Weights of a small GPT-style language model, trained from scratch on English Wikipedia: width 64.
Each number is 128 + 24 x the weight over its row's rms, rounded and kept within 0 to 255. Layers, rows and columns count from 0. Numbers have three digits each. The size before them is the row's rms in percent of the matrix's.

# down: layer 6 MLP down (transposed), 192x64, rms 0.151, rows 23-89, columns 0-63
# gate: layer 6 MLP gate, 192x64, rms 0.208, rows 24-90, columns 0-63
# up: layer 6 MLP up, 192x64, rms 0.208, rows 24-89, columns 0-63
down23 102:134116139085138114175110156142098134145155099177115147148137113117113118120092107127182118124109128069132126121131077148130171112121138099074146119157083110114134118136120110150097126124107122
gate24 083:144144145109113110115107121142195111111156146138139118099129075141103108125159109139107154143132105153126089136129155114121106151104116123150088100114069125148107108135094086125133149100170101
up24 103:135153115119116138135108134106098108137135119157105118163104116088104125097129161148119129080135115095125167133183116160100116127139136173155181181115127119124139144122125114111099144072102117
down24 095:121103142102129131064117118142135130146151127136152124089118126158160139107126112124158107143096088132132145085097120151112158143094092119128138156127103114110160072118180167126104134145102158
gate25 081:076135140126107129090153148141154139099113112100138164104127142124128139121140106131116083143144147155160158170128102133167148079176129085164124134116122161153120153134117176114112156140104133
up25 092:090146141110150107085165127103110111150140151133153108131132172136157168135138103147138135126113130103128110105139120136082110134129083161189164105158158106111128111142145098107107160089134110
down25 084:126124126120135115122112181136150111144119114106122100106118128098108086090164169110114107147158143085138144166179144139147170144107142122131111082142156157111166138117144163152150100134152103
gate26 096:146128156117110107128143147114131160091146113103166140141133123139142112169167153128084142130130077133159113129134124126133076131088164114148146141093090121119081175134147126168102128138121087
up26 107:174131179148127131128120142119099117141105088147164150136111115103160141131109115138124106162123139125122154101138087140124143147132112093127139159138142126082110177138117138125065136133159063
down26 093:109137176107118143137124136140142147125114137131146168140141092186081173070085112137130126141121126156136138115111132172115115147142108102121096148148168153113134134095101120109094127171127116
gate27 096:133111072103118086130099156127113191126143100141134094102126186145153134115134120151090108134169115141160121140142120125097120105149141142136112178131092110115143084153118120134154104133127143
up27 101:164157112120119121149101169120145123160171116148158166105132081099106146086134154141097139127152166131123147123152129089110108174116132098149089139139165141159117104132155111131103130130089114
down27 095:110107124111109134096134103156156112110098154119136141112140137132125111156127100153155118147120109121136105107132124120123169118071127152098093122089126172124105137052098159177132143113138168
gate28 101:155117102154134143126110098083145129134148111112138106126164100163103179111102124112144100137103149127133147100121100153141151094133127116202093161094167141114133106134107137121113109163138098
up28 098:152131153126166142107162144119157158126141106178108115102159135092131120131133116118156156125120154168126110149102117135145142161160083119097107141108124125133151100127130133136189190137086110
down28 098:107154098136096128081122120177097096104111134104180126104129154114169107114113111106097144111143138159137121186097126122166116114175102127144127119122121137092114162110109115091150127115144126
gate29 115:139120107109134081123165151105165188104135129118148122124099156086146161117160129111107083136078146192116132145100115147141143099164104132133149120156099134120123106131131117127130130157156120
up29 106:154124101161116121126156139139119126128081104083107140148153088131127145120146141120131163088147110129142092150156167103151106108109102140161138093100145164131133145127118137115110078065105141
down29 109:129115152107143118146159119112174142118185141130147090143090150098145142150117120101106131174106134140135173130138088124141129135178144125107132128157089122116147142131174112154170089147153112
gate30 086:129111157111149136092145165104169169146145123154137136123140132122133099122114101094138148104111144135159108119104154164095109098163141082172151119089091136152089143101142142152119092146122152
up30 091:145190119119126162127140118105118158102116145116160092124111154159135122163110118124119130159101103107104144117170096118107116079107112116090147125127157103131155162149139095111107191130136150
down30 094:107130166112124094129110170112121127124167138148146170151159130103131134156157134106154119145134151174128113127141148164103122115122141125146121141088137138167131063124093179151140087120112165
gate31 128:136132098146103126141141120120179132071140163143074134123142131134143126111078140096107075117132106107166089132085122145156130138169116149153132123104106149174137104152136116131139133148149137
up31 105:169122088099076124121139113124172102127117162110086111134141113144161121111089138081116102106085115130174122138143097128105131128159124128157128128100136116145134164101141115110075104100126120
down31 103:131099132144145117109157118102142111081121175137140109116120125178126130140138160119122132131098146122199080154154118128154157143146121159136158086136115152109118093161136134080104130134103151
gate32 114:111123119115092132175091148111126106105136074127098103135143162113161109127123160126146124129155108139162140114121144171065140141161114146152122128113130132123081142111170111088110166148117112
up32 104:136137118174146095149122125078150126098099146187137128153131159106138107119131123133133123133120108174156127124112113157110105156113121107137115139156118141115109136167167089142164171150100074
down32 109:102068147060135161112108128130077091168145129133137085102144121109115143101128138140105111105169112112136098113133117145135164104160139142129097147114119112124095147114107130100144121125129086
gate33 099:136136140138110117102136144121131118118136130087126127103103098152128102178195126122117121175132110166147118123124113135159104204107181113100151126127135125105107132089131115087128135116154144
up33 103:191111122111126125131131143132140123141121107153109118142104148105123157088125134132153133113120109107111122135117149139104175063152062145168106116092127121120128158118083157159129106098110102
down33 106:157141100169143103113121106126066124167157144119098160118114107165170106120170152125102157141156110129154150126125120116117160162116135081116152111129140111150179140101144134115150157120138110
gate34 133:119092155163133128147149137120149161139173171133157144149139126106144135117184102124108158134140072173157180115136146141154140113128154111146150108184097134121110131127160137123107122143134121
up34 106:158083142099125094120102113175122112103150108130162117094114147133112106133126180145140137144151152144151135161122150154139119108130117133149128047144154132142134156152143150155119144153091162
down34 111:075170122193110117134143095128139140147116127121123134138148169097072139116170097129115129131154136129137096147166100078148149116155107114140127111114115110126126115172135145112107166117155142
gate35 090:131069110120112153131091121154143117149137121116149104104147087095149139133093123118138112133161143121120112164120115093095105184115188127138102130141104129125115146137102130148176115110075123
up35 103:158130116148153117139122127150110161113166134165130142098140137087151081092125158061157138110134148123168130177137142162120100144134105093123128107119106156131148087131109126132154129129103166
down35 085:110108107142123116095120117121088127121132141132133102125084121175131137144073144127121132151067136079128143173084154140147141116093135097128124168121117113117157156110143162161136148092119101
gate36 102:126132137136170115127181184124129182148152118128156096112121114123178182132139130108124101129134148101113140128103150127154146111128145117101098135169103128161134092117115111086110109158162129
up36 089:068149116139110128141153119117134147122169155140108106125134162139147145117138118108122095155166140133144137163135153175139133118139172140137121126150111168186136129138185153078088133116137122
down36 097:098106141150135157145105128129130110158125102101102084143135111162165089140168106078149125106116103131169134088098114162134142148170150106128135150112147132095129130132158101148084153160122119
gate37 111:155092119146134141107164133109099137106115104101102120126145139098160114155192103137179081144164105111156126106090131116127093137128148108152133158089133128106132110158153124121143145124080119
up37 101:147112161120154133110116177133128126089156147140146106092145094116147107121126138151116121086115126121189110096112088069102127178131147156128113121121101136072100139138143118128109131132130103
down37 103:130132115114138105111092096152122119122133146062109137116166125128128141124194126130168107157154096149114097132108151107140131147153164107093090140121147151095149121117177111126145157155104115
gate38 097:157112118115108146119108157113126143182120153074111138102088154123168115099137176160122134102110133113144127163141109129163074146111161135110104141166143141135101080153107120133116111132115124
up38 092:092112122127126146087137098113096177142148144125150108148090162144111139131100130098106143148099139138115174114148138150115165109082099141118144133117116125125136128082089167160158177109113119
down38 092:105127136135106106100136124126105160148152119151162147151154187094106119088118114148120110116141093139114087128157154122123113149133128136071148145121093157118170133089085148086105113136114138
gate39 096:136147106136137118145111122099094118114122120095126116159160117116081125112148088129145125160140132173080147124108144121125111146134149097129106105124174124112076147156138099107180160144093173
up39 103:172100098132125144109100094132148124159143126128106130104088094153153131139121140142143094144154164096152126146127138103113174102188125163134101130142128116065117120117098104115146121163106139
down39 109:111135109095148118120128114151089139105115125136148116165097113080140139153146138111119161100117123168118133152076110143137064149118164148116138138093148122162096146137152131126160114152135073
gate40 113:159122157145126111127127125102106134065097163116099113119145100145127149115140069134126101113128139139165114106131092130139131124149163131106121096069123124094088139157139145103179161128127127
up40 097:096139129146108111187135101135161154094111106134146163125159094106111154112182139115149141136104144128154087128135086092138111115095143093121094093113095125159137157101128103135145117136147112
down40 101:132098114114137126112151160125133150128108120145152089135105123131163106130087099141112124090121144160119102142090148122106173149152133160107157114127107135062139125110131179128078152122103172
gate41 106:128167113110156117140129143087153144148130117127100135180134127139094153135152131169111124091103137150121133094127099150170125120178096158128141130149149127093126131135125078082080123113165122
up41 094:131110152173152122166100110181148163128148149116128093099129115107140122126144131073129124133142117143124115145099143107132164159145136115143119114095119141109105111139137178160197093144111104
down41 079:143131154115087137181133147132124116113140150145148155151135143131165154126115171138143107118159146169147115115133120146151088105167120129124124095147091150115130094125099114062110067144116137
gate42 099:150122152129082149148122107105140179119116112154128103135118123118101144078110114168159146145142103119157125119073151149131179141155147109146125144155130125157075104131144135092107101160129113
up42 100:086106117110108112131118165146174133163100158100103094127138162106143117161118157139140096153140134129123124138157089088131127109111140106117169119130085111120169150109080116145106163161124109
down42 101:115119124110102130145104166115126175095118127138116156158143099133143134130086112160162113101126131138145157150108128167110113132118126118132052158166128114107110102096147154109125077142146167
gate43 095:151157165074089124128087138120120073128114106120128153126108174142131106139160156145177116150077144126125117084108116165147155092139139111132110103142110144110140126093115136112146148139124111
up43 096:099165170124110127112169145117128117169093131097131160171151117153129174136167130108134156084101135125110126146132106123121138062157117144135139145108098127119084139114133122095153132106157139
down43 082:102102131137116124092167085100116150122104129144132119095102117141110102149099090111121133119104110093151167162109130102104134127108118140164158125089142111140114147172158150153168181132150153
gate44 089:126102140107132125119143176115151131134123086100103113146140121142141101168104174117168129118149123072102144158116123100151126164144078133107123098138111131081175122145127125178112110152132128
up44 084:109129140099101114102122084079137147144133098100145109098122169096136089137112160099113127122097125143112132145155168145114137143132092120120115078144126167117071117138166133120128147172115147
down44 079:138116138116128149178170159147155105112129116133170122146140091128148160107110142144158116080093118104101111113070107116141116139135090140126172166126093134095143120125119112127091100111094130
gate45 113:132083136142130125166102125120181131138157134155104098153080174104112148118154151116119150150144113084137120133094112173135125136087143119126160127097112107134137177145163135136113114084132143
up45 100:116174102107099125102125147160100137143115105124141142136117129146097077103152139157074194141168108110156106143169121109129142140138147145126080119160136116135105151143151134136131165145107121
down45 104:179130117105121085128159124104075119106167130124152147158115123107148110132149116153130117141129101087091141088109110153154178135126115083166112095147114131144144132082146159146135123122116145
gate46 098:104102181114144168121117121148126123096149130149139151159160134121152162158105178096149098105097134114118109153116120178120138148177129128128099152150167113114151128141103121123114135079140157
up46 123:140084157132140146092146114157126099085129138149130145166157134075159147145142138101147130140126123153122117164147115135122135130134137078125115138144195106094119110103108113107095143080130165
down46 084:095107127137150157068117090145087143100114117133125109121133122130118103141083110129107134154099103088084144161085133134121138159107133133140139126112153101160134181129136168171140142110155115
gate47 104:099121132152110159123136094137125154123147123137108106158109176172135085147154138120128146137144125105110142127102135122093117118143102097119147162125131068113106140192164172127093119137167133
up47 093:152158127122156117196117138175135144122146160146146152123153108102132157132159096101144153133157178138149091114122128132162097106096130099154097108151171161129146123115135129141092119112147134
down47 099:117163099193130129102149148081125129147106097109122141119112131084162091157118125113095129083141098161102136158148147136124115122124161136135119127105160124131117171079111174122133114102124131
gate48 096:165094122121128103150119120170152125126153110136137093116121143071159095151147118111139100123148105114109150132081096126138109105157153107125098095130161163099106104111181119119151122115082131
up48 100:126108142149147125116172115114089120130142122107121121125127110099130166077122077151169133091157148126099142157085144116133184119094161130147149119154177125135088149152135127123134104156138128
down48 108:086141125193139138149113112161133139125092139145122144096146142068134087166164140101111166104150100118142152165115139095124098140142137108130131107129169152125115120119126089095138099112117125
gate49 095:116150150125095124114144132100146109074127127121182109101098138144125115168151112138109164161121116177102117153124143172090131124101105149103131164121145126133118170163127154128135147119108075
up49 093:144084122143160125158122154086139126083138088156145095105100106143171147101140140131120129114136117117116145128127115152131100089071117123104100109102134107139117141155072106161131111169106127
down49 097:151153118147089129145107156137089190119128127136134100133162137123102147099135135101148111124126131110161155110074132137128138133141118113202142122141154164124141121109160086084109158135136148
gate50 094:081178111116133157135144107143136156106116176133115072162136152150097116133096122178125173133161079165111101137120129126100106135148095134124135119127124121143101107125141134125169154142130150
up50 089:088141145130103122113124133112118111171079132153133115152161134141137149109091145156121163096134149147135170176120135100103081085131101095132112128122097117160102093143168125090134129127106148
down50 097:095146144145126121135128109165176097149103141132157140083155098156141125111167118131171128169141131105131100103111109112118114177151136116128156137184145137120148136110135115130061118134094126
gate51 111:179136188115109113128138128155148086147155141129163117117200152127126118089141126134113126130129129087117132163115136079157127137145114144151119104145127119121118170166121161157104092122143131
up51 108:148134093125140125104180114145145184131131131145135120104127144141156124141127132149138110152064159148137106149133101172175105120114125125156130099114151100138143115131142152126178149124069099
down51 111:108141141105165120122135154143127142128116127152187108146145119089147123102117143112128151134127175120095170123142175152159121172134150153110135151173137124136080086118157133133179120131155116
gate52 110:150112139127130110162150135104118156095098159144115145130101120133071118121124078114149139106078104140164139153121127135060146116165121146118115104107148122150120146124136094076164150138142125
up52 098:142106149108086124131156124078092151096148174165115133135107158126133171159155102134125117098113089132157129117151102116143161109129142132148124141100070106108121102119126108082149109122100135
down52 103:141123122148133118108131163165183137105118114099147131146141092140094109066107156117123170155158155090117086105130158152126123132128103140087104115122151130115142129115109115093129163133078117
gate53 112:158115136115109108155142166137138121113146126106156126166102157125155112162143168091124126156162089110149074086113088103145114139138173074144139133104148135123126101138131122137161097140106117
up53 113:176157132096117121153172161084133123133125126113146123176101136129167137159158133098134132141110144097159124064112105098149118170122144097134138105101138156117114125129114123133144093164108102
down53 115:169161137091112122150141137131122174121083146100158077140100109148128150079139131137102109145158113116172112080093082159129122149152126096133110124099125146127135097118147117108155128129126140
gate54 086:125149139152121101125073141158109118132120106164144133137140153144144139135149146145135163121124164116142121163164126091099104076111162109117069111101103104123100114135149109104161147149078133
up54 103:129165097097175161129158124110142153090118166075134136149141125171108103139095172129136143132151138145155104132139128168156134147112132146123156159162124140107156146125102123163115133140181129
down54 083:147143160105120146146085191142159127145163139148133126153156123159141147114121121133159103116129150121105110090167132090110094089125131102130108116109124124137128100111105102071087135124109170
gate55 145:143147122132116163138136157091117113129104110142098120143114166126117085101081098094099130083112115087184166181102111160116113102113125128158125092137136110099112144116120118143124133104110123
up55 096:109135134130108153124122092161159132143061142126179112089142112126094132135133141180148111144128104125133149124143162100095097161166101113139136145117149105149133177104159157114106111118125109
down55 115:166148163114113149135171177111093126104120100135114174113135147118135080132086108113113140102140120093128147131105126143127098127077141130141135103119107106106130149162111121134106138058104112
gate56 087:122110107151123144095088122087133123139126162103112138057094082164122140144095124120116150152092144146122092098131107170129132129146120135107121087135130137161109116149129163158140179140137127
up56 096:106164150129108123133078154129085135134127154140109130159185123114172097114121155147133087133158123136138150152139087126162160179106138146153110122131130128145111102134132145094111112140161177
down56 105:122085120132148102138138111132184162160170119143116132126073145128140171164128124091136149125096184135115097089097146133142110106145146124090110121119114094124119147125132099163138148134130095
gate57 118:127141108121141091128139121155172125101140103115127089113136111104136085119143105141091091160122132122144149112143087149171102137116096100192106098106132135086134135133138128086160145107160149
up57 113:137157110118112087118129100165155180085157114125170106099136117130163095127108127101110143128116154152114130113137062117124118119115124093166147137154121131090173117103131132134107163151147142
down57 102:121155157124111113124168163126139093117137127107143125080121088160143119093120111170126133140141156151148135114162088144099170111140118130094139135168116131102110122155126111144166149164067150
gate58 103:099115108067106146127107129139171102094127117131093115143131136178153153096140114103137143096109105120167142168118136125101123126137131103161097113149143154103134164177135157159139112111127090
up58 104:126099119116115096128155131128143101110088176110116163084117136165118138078133112146126140130121126081143166159110082150125139113112106150149105088143139132143118145132155136111103069132166103
down58 109:117147131095132137138072154150162110130097130118116138138138107172119174109098147119137119082154118148120139189176168138095116127164145142128133146123126130083096115129128105147104094118101126
gate59 096:129119132107121106185138168151103148160129141138148127137141117106101127124091170074148117103158132146090180123128160156132138142136137157111096109152128157104118107079124110123128117150175105
up59 093:106137104159123085140119107118158092122104155106105142131103165155153129147118155091116128108145133123152105130122088123149082098085119085167183123143131144116126095136109148142092123162114153
down59 086:111127115128147125106119087140101146124146088155113125162174116129129114106111084137117121175124130119131092106041111138110135115088112114135119134098150116131155122091154142128176168131121125
gate60 092:121152125065116190137098166112109120157130104144127131099155103162113122133134142111137109159123116132116104130103083128086117130123115128144151117146159100126089176145103136166136112144163092
up60 099:121138092097154101129094124146084129126135107144119128118127115151144126107122125088141134110111077118120133139126077151073123106135133173152130154101107105150095110111115093120191166131160140
down60 113:149138131152131104140167098159149156119181132125138136132098133092157132123151129165148164113130163171155165129141150147178158113103112114101120135120128131089150083135156164135134150158107151
gate61 131:153150101146109157094133128106138138155069077140108125139084144147111123084116129109125146106118114118177168159126142166157092113122115147203136108116121127118121135118151133148135137128114114
up61 106:090132099066150156137111137146078126157143133130172139149144084147137120115173165117105120146151093160101106123112145132114173148104140099095120150147121153152139134120123150121166110153143130
down61 114:101120098159122098084138081140170101126118115110160135155154142125131120114155147159137128134110118147130082106118143091122099139186119116092130129134119130160119126131161137143155131198162116
gate62 089:094099114112152162155151104100136140121121125103109071095093059126116120105160157147131157168163105133110130102121136108137168126159109128130108134104144138148099127106142120120124077132141107
up62 106:117137151137198154123153146103113155144125076136078133155130059142132109127142167141153172122150124103106148134108157143134144171108127116108144140141141148111113115128165110107143136120104112
down62 109:099169155155111124130122121140178152160078104127159121154134158131117115090170086103124115131132107142137128169115120137132085100094132131136123168106100138126155147150131138117145173144078124
gate63 095:142132129161117148135101127124098121083178140153145091163107131171102105142161124138120171147140108112123144073120154142124133189119132123139171119146109108149067104127131138112102119133131118
up63 099:119107161126178172108097125135116118156126114145139157113098179131112121134136127134136125191119129136123163104120151107124094133141159140156188136094109131155123138115118140104113158084129177
down63 096:129135136146090143178145137131135108085157139130114082165106107124137142115130106136164117135170107150139112170080107157142135121152101141119088115146086106115160117150142127155116108146069127
gate64 109:104122131128123139167126169166141168109112117136113120101136057117114104102122074115132152149153139154134143104102130078089101114120116115149091084086132128125094123127123120123145141103156113
up64 097:117103121127123149193100147140143161083139110093151095092130132130140084147138069112109144149145160122150123143133136084108145147117096141102089118119125166123125102112113091128145107094143134
down64 102:106128162106114109099163095133109126119120081176079099130096096127067129100150133140124153109161131152134131159128151103157072103133145123127112141098168140123124133117153117149108126139134152
gate65 087:166135118146125140157079117101100121144128134153114136135113163169135150152119103109129142146175116136124174126093133167122172108137116171143161100131135100123104129152134159165106163173109111
up65 098:124139167130151120069154118090171141126151151137155159142138132088128127127124119120124117106136165127136164110186122132113098126092177138111145121152150134128087168110138147127076152112114145
down65 092:098088115129091118162110068088126139120157143136082174125148067140111138139138129119126132089109139123146120125085115157111138134166125083161135140112108112106139147110150111112121129117101096
gate66 098:123107158121133193144140106136114097096082112082129133153137121122152146088119103109148098098135115077152100132150146132124120110120078104148101126130102142135105142099096109163143115098152144
up66 081:154165142122144153138107085116160135156093148165128153124130160156185107145155184095126126113129128131100159135169098151144130135120167123104131151160114102138132114137089149110170115113128116
down66 082:101092119149124166115133100116120140125118134167116115134130135090142120156146119132103168173122110111124090102124135095108169095140135141138121111106153124189101148132141155140185093114175105
gate67 096:136171149088117142155193130141108134133144127157142146113104126135145138093116183146111183122093150142156152150173150125119157124157112132129116117111136130165134140068130109145109109124155136
up67 083:132135150123112127147095081146154153160110154165142110103118145147107107165167132163086119141137141127151119114157114094113087125095165095118173109149121142109140152111143141130115150125083083
down67 101:170121115126089137139147106111115156134174140167137129119128116165175112159117153113113173159106138124110132119158133123102126126174153123090174116119159111123088124133080094130155116147133159
gate68 105:144121142116107109137109140088120126096102104155112088090145134123131090140161127172115127155085101128131148091118121151121160097143118126177074139133133127137125117096088111096136144114076102
up68 095:163105127120115179135100154119091116139119140092082151157132145139132133135132170133148090182171151156144129121131120119093105134090126155128150136130120131065149104137139143153090126158124109
down68 106:166120123104116144135157139131099110107116131135111113080138173080137114139147135131154145125116110150113098138118088096101112108114119126097166098155077107098147136123152146143105120080073108
gate69 087:134114102123150118163149155100112135125181112112132166105150118158139117091132119159169146128145105137162115136088096148159122096108142176147197103151135131148124106102122134095128136154112133
up69 087:176134119115111088185144190121151103167126137109150150123148136113104143135129121138120144148153129132136108122138079121169135117129118137154133113116075133111124152124087079154090096121148151
down69 081:107081109130172125102098099128133135145113135110100118113113093149111128109128117132087149171149114122127144124110177152117134151130142119127127144114146134159127126086194152126177192151120121
gate70 101:121145116113127101122128122170119150088121117150109092109188138132130096144117143166128115114141102114132142142154176160118084141131152104133131164170118132155117094085132112084184129140119128
up70 102:134140136097128114124125134155125130158140118134148151152133138164158094126118157122140103155138140154177120121115140185174123154121121098130144142154086158094148104064149135095152159173128126
down70 102:155132127081148132113118147138133092130079089156146149172076180133106141108111129122123109102132145146125096105123159173135117122132089090117129135099104122125152101150149148150101122128082135
gate71 090:150100122143165106127128104109088176177132112145127100089090137105128110122134160143136148110126112108101156109125129124178112135139121116144125158129133137110195124089082127126097085114111111
up71 104:158146168127081092114118129153129121132135134105124142059136109156143133123101159147142131126120169124170134115110140076097106155147105084134125170174110140106126127122118149123097143119141092
down71 100:146133160116132094150103104148106109185175128137125103073127132124108126153109105129157156120124180155162159125095146125095134143147112096138133130141130149125122123113099132145121154069173126
gate72 104:171150150113104160110132165092164105124162106136183123104148104162132129135122108077093106127120126092117140089128150104138137084126158140157130127119106100128095120155137108118122139118180124
up72 095:143118136125113147148097150139113113138108124145079131095090088125129106105114126163154162116172153154105114150114122144154177118068145131142126122130120168110121091094129167110109098153155147
down72 104:105171137150131115129144136148133120160127145138110152138101135135113120148106119114142126116115156130113165155112111167146082168179149163087113128142108173123153144129203105164153154118136120
gate73 099:097143086128123079100150098158154137088103145128104117153165137140137105152161093141138182109131096133154141160151112135126121135120101136157121089104125154114114179098131147120113119087115143
up73 094:151136121112161166148103109148109083168100129093068117096131131106099103106104132141116117092134124157098166122156109134160095154102112117120089153145163125118124150157143113117110145096120149
down73 098:112115136144098127121094150111071115128141151129130124103131097123124096098159144111077169103130143188148133092129110133155152076107121102156112175126160103127117120093114120133130158113138140
gate74 097:112138128090113104133114133136104132094110113120120114142108114153146161190132143142129139093107086133136138112107087148129155108121096165133105161094158113056170151102122109137116131162143122
up74 083:123102085117121160145142134095104134137166117103132142103124154097162152110145102116143102120103112141190133125128084129130140150124145140198122152139113122161129152131084138142142119125091180
down74 079:158150148114105103159115143136143082096104161124117133126119138119099142150181115118152135133139158140166142143142171166108098085130128142118079129137180154104179141109135098137108141126114131
gate75 098:138115132149132124139150174138102150097089087133110140110102118144144110118132144131137162079108135146115141115125170167112101082060149104135132123172133153163144111123128146128130090085126130
up75 093:116158115105116145127075157079168129122144110137121140117094106118100084178083125133143100151093149138109111094140127153151099136113128118132146102076139089112132119113108111168139109118108114
down75 110:136104115121139099138132124143125132145117113111115112141168135085136168112125093119101131104146126131173132087111077146097216129132121142124139116153095112107125155146112117082145172129130106
gate76 099:145105172145133128168150130145127126098123177117136144065118161108096110132103141130066169145165137104122078139113144119110135135116159113146117104085112128145122125127129141130167109104120157
up76 099:086159111130152102125079124154144152129144114135109129151130120138157161112116121075134067180102111149116131147114130139126119087137098142136156135163126104153139105108135100170125146167143093
down76 105:118132107094115115076112158118141140158132087105159109134147142118158118128164134133104090128133116189091149119102136126111083091099120151153154135165121116107111144154170143159155133104128107
gate77 103:131117174138100112067133116159112136139136096166108084113098130124129118112103130172117109149159140104095158142046134112106177140147115146127140147134104130124107108113120113103149139132129132
up77 098:194104153126128112165142162091171133161153168103152137113162173120164130113154126081116131136138141123139141124121147150145094145116138116109126119152127123083129129158139141106089139124148172
down77 099:166132109172112151119115122128104139142154127097117164137171147090137110156105155136135123116115135116125174111163156091171096161115114101150142123128137108103129116108167164094104090088146132
gate78 094:149119111122116150130140086092123167093118147072110125129137111165119094131102157133136126100160097123133119112129129159161103172152123144113171179161116125114164123145122159153104098114166132
up78 111:123125152128075090132086159141120089137124099129160120141135153133170103115155140109134155126115140115124123151132126106140118135143148110096120101048106111129135138128151176070148098109117118
down78 082:149136128105090093181111128118124112121112148122132144140142156125173165125138160131176131091127151162174128136135097154143124117167101098100101127119116142109146110128140129073112072143101128
gate79 098:112109142139133118101138143144117154143153142114155123127154105130126119144151154136108123165154142133161082106133110130127148076173180167161136159133164128117117124125151113162100098107180176
up79 088:079104143114137157143104131125123111148115124124130106124152144122155151105149105118134151081110155109119183066179171113122160150106127121118121150129101177152126126112111163147150126134165147
down79 087:157145149094110104150136120139123152169135086115136131084188136137129138123160117139136182130128123145147117096099086131101096123183119102132174136173162133117148125129151130119101099137136124
gate80 083:114120069127127128166167157125111121103108171129131134141150111093146145131077074124120117091107089108115119141111147145123098108111176135157124127092128122145123108182097119135151123123099124
up80 100:104136164176127121116112094126110121125124107130131121186127153144162165131146106132102158105138119130130127155141092137152163132144121121112133169163170127122073132146143107094102126185093112
down80 097:177126127136126148122126140134091114112169110138127127121130167100121105094146154128120142146204163143105138118131159096119178152113110177126135083148140126104127136115115125102167142124166156
gate81 092:089100116107109107118115135124142152155094122148124076133070157121142139127140137135112165134140104112095153077120114125106141104100151096146102158171123141110104096111125136121131192117142105
up81 097:109124149126142172108168143093093156131136079147164116100151165117137152102134116143141130094140155122167152127062123111152123157135117155161114121165136120150134117151111127165088120155116115
down81 093:096120134121137131162131155148106114186099133148132129181087119142139133103123129138115097140139104140127145106121090161111117080103107099137101107154153149134129150119059097138104131114090155
gate82 100:155156151129087113103140140075171103168123159127178141116134160143116095108145136108098106155137123103136098133151120123148118120138122088137134113107080131197143144140117118114134103140111096
up82 094:140149117092125146115136121121122111083140148199160109124110119106088139134086104129114111140114114088123156146075167160128114103121084141109118139157166134099156117091124114108122142134128158
down82 094:105146132124117131147156145113128132063179134110107180087132125117093153116129093148138121125101156146140085085126165095131089083098134104131181143122128128104114130124129114139112112138122119
gate83 095:115132126117121153114103093122120139136124128128132119125109121168173100140176144177115127152165059166089093120135145086111091104147091116165122152149150124099122129144145100118145135110124116
up83 110:105108090083123123138106101133132132107118145159107107150128151141110116130126145120103166149094148128151133142172093156112075148136140095090074098115152139155160114126155120120139167158096145
down83 106:135171109096108073122140107126151089127113093148169125118124142092127120112062145119126130141095118115103168136149068166156121166106130092116140103144124126135139147126145145158134112111126141
gate84 100:117156134129125118119114126136157102163187120122135124107146121077117174159152154183125133120142140141119127194147145153137147128158140148110134114178181127104150148149159119116112135103131117
up84 102:121142173157091123127151089127113135085114188107126094075149142108141134111090153096142108125105138136106152163160134114154164116110130146128151123135114146115166137149137159125162117166105137
down84 097:118073129124141127132133123091144132145184139137125146155121154114077120075138111143134098141120143166182083100134140116131124131153134116065124120143114153137125079127110102093134124152129142
gate85 097:144149145173128136122168125096100115063093088129113147108114103145145097142136107135124171137124101107161110139114147103138083137096136086125133122104146137112102160124110147131108115180093124
up85 094:120146164159117154156101123135117155147149108128155126148118114100117177177157148135141118117153134125118114133141142100111165123158117185149119126090107054100091128128145128136110119117145170
down85 096:103095125102117086149097118107107116130115132130088128141112158121123129111133151113119078113121134083128140167112125121080122180170148149081132145124107115124182142168095138101138150118156133
gate86 100:109151118105087132118103140148116094178148131104115130134118136144126104129106130104184153102125142167145078127104121128084181131130166128129105173133130175161103094152133146122149106133121126
up86 114:135117104116114138127132145112090116139162117132165139149071151124133118179112099088177161107151177164141119136102107141110158107129128147138145159125095162118111113163152141113153139124084139
down86 083:101138133140134143059126105150100136115151106123137109105115117127108088162105103121112145163098117088094117129097154122105156143098147137131135129092145106173109159143161155169153161126162131
gate87 114:084128116151131102145082148079083153112137149117101141149112112119111103134115140134117096143129089146096132123156148176136109104118109107121087132179122109121149107120113090156164129143169105
up87 096:143124154129109158128176090166134146153133139103138097086114146134099144114098160183129134103154127070117124068103116104146097114136127130144152109121116156131127124134145142120072111129139151
down87 107:113134091133125112140118120093107126105168160157125154146127119168155117166118121144139117085106121115114162162097150167118080092144113102115155137133124122165103151126149101145187126146166126
gate88 109:122118146107094135153103137131151139114106106144128113136124105142138132130138144133115122146144101191155098102045156109113145059138123130161145146105138119139127118121147139173134173155114105
up88 101:112161141106149109081153139108116146108120127119149107139144146145115125137137097112157142162141156094072130133133130121158095158116086121176127143103115174168167118125117137169142103106147168
down88 101:129130132144110153173109102129152105136166092166161115114124074098156169125150140136098099075128111139111143111076151116128132106126158121153169106153142110175141132110107118104132123121131108
gate89 106:096132149148137144113113162151125163101147089110149120143104160124142135131130183136135099080143118127115122163129161141152146145111106186119141137124131115143131096146103125154182107187155118
up89 101:103126087103118119121122125114153129171109134127123127135123149155133137094167149129115069142160151171124124105148108160116145093155125144121117104151165122110083120154105078167151160142148094
down89 106:166169114132104103115131115129108159114148121124107126104136144134145118115074121131145162151087136129087112148143119099204130098143130070161146146124095111147144140113119141119101143098150153
gate90 106:156161090086105119120143123128154136154087132151079109127136120132143105137177123105135122114128132122109134107125134146122123143167148098162067173122130137082168093130159104105154122158134148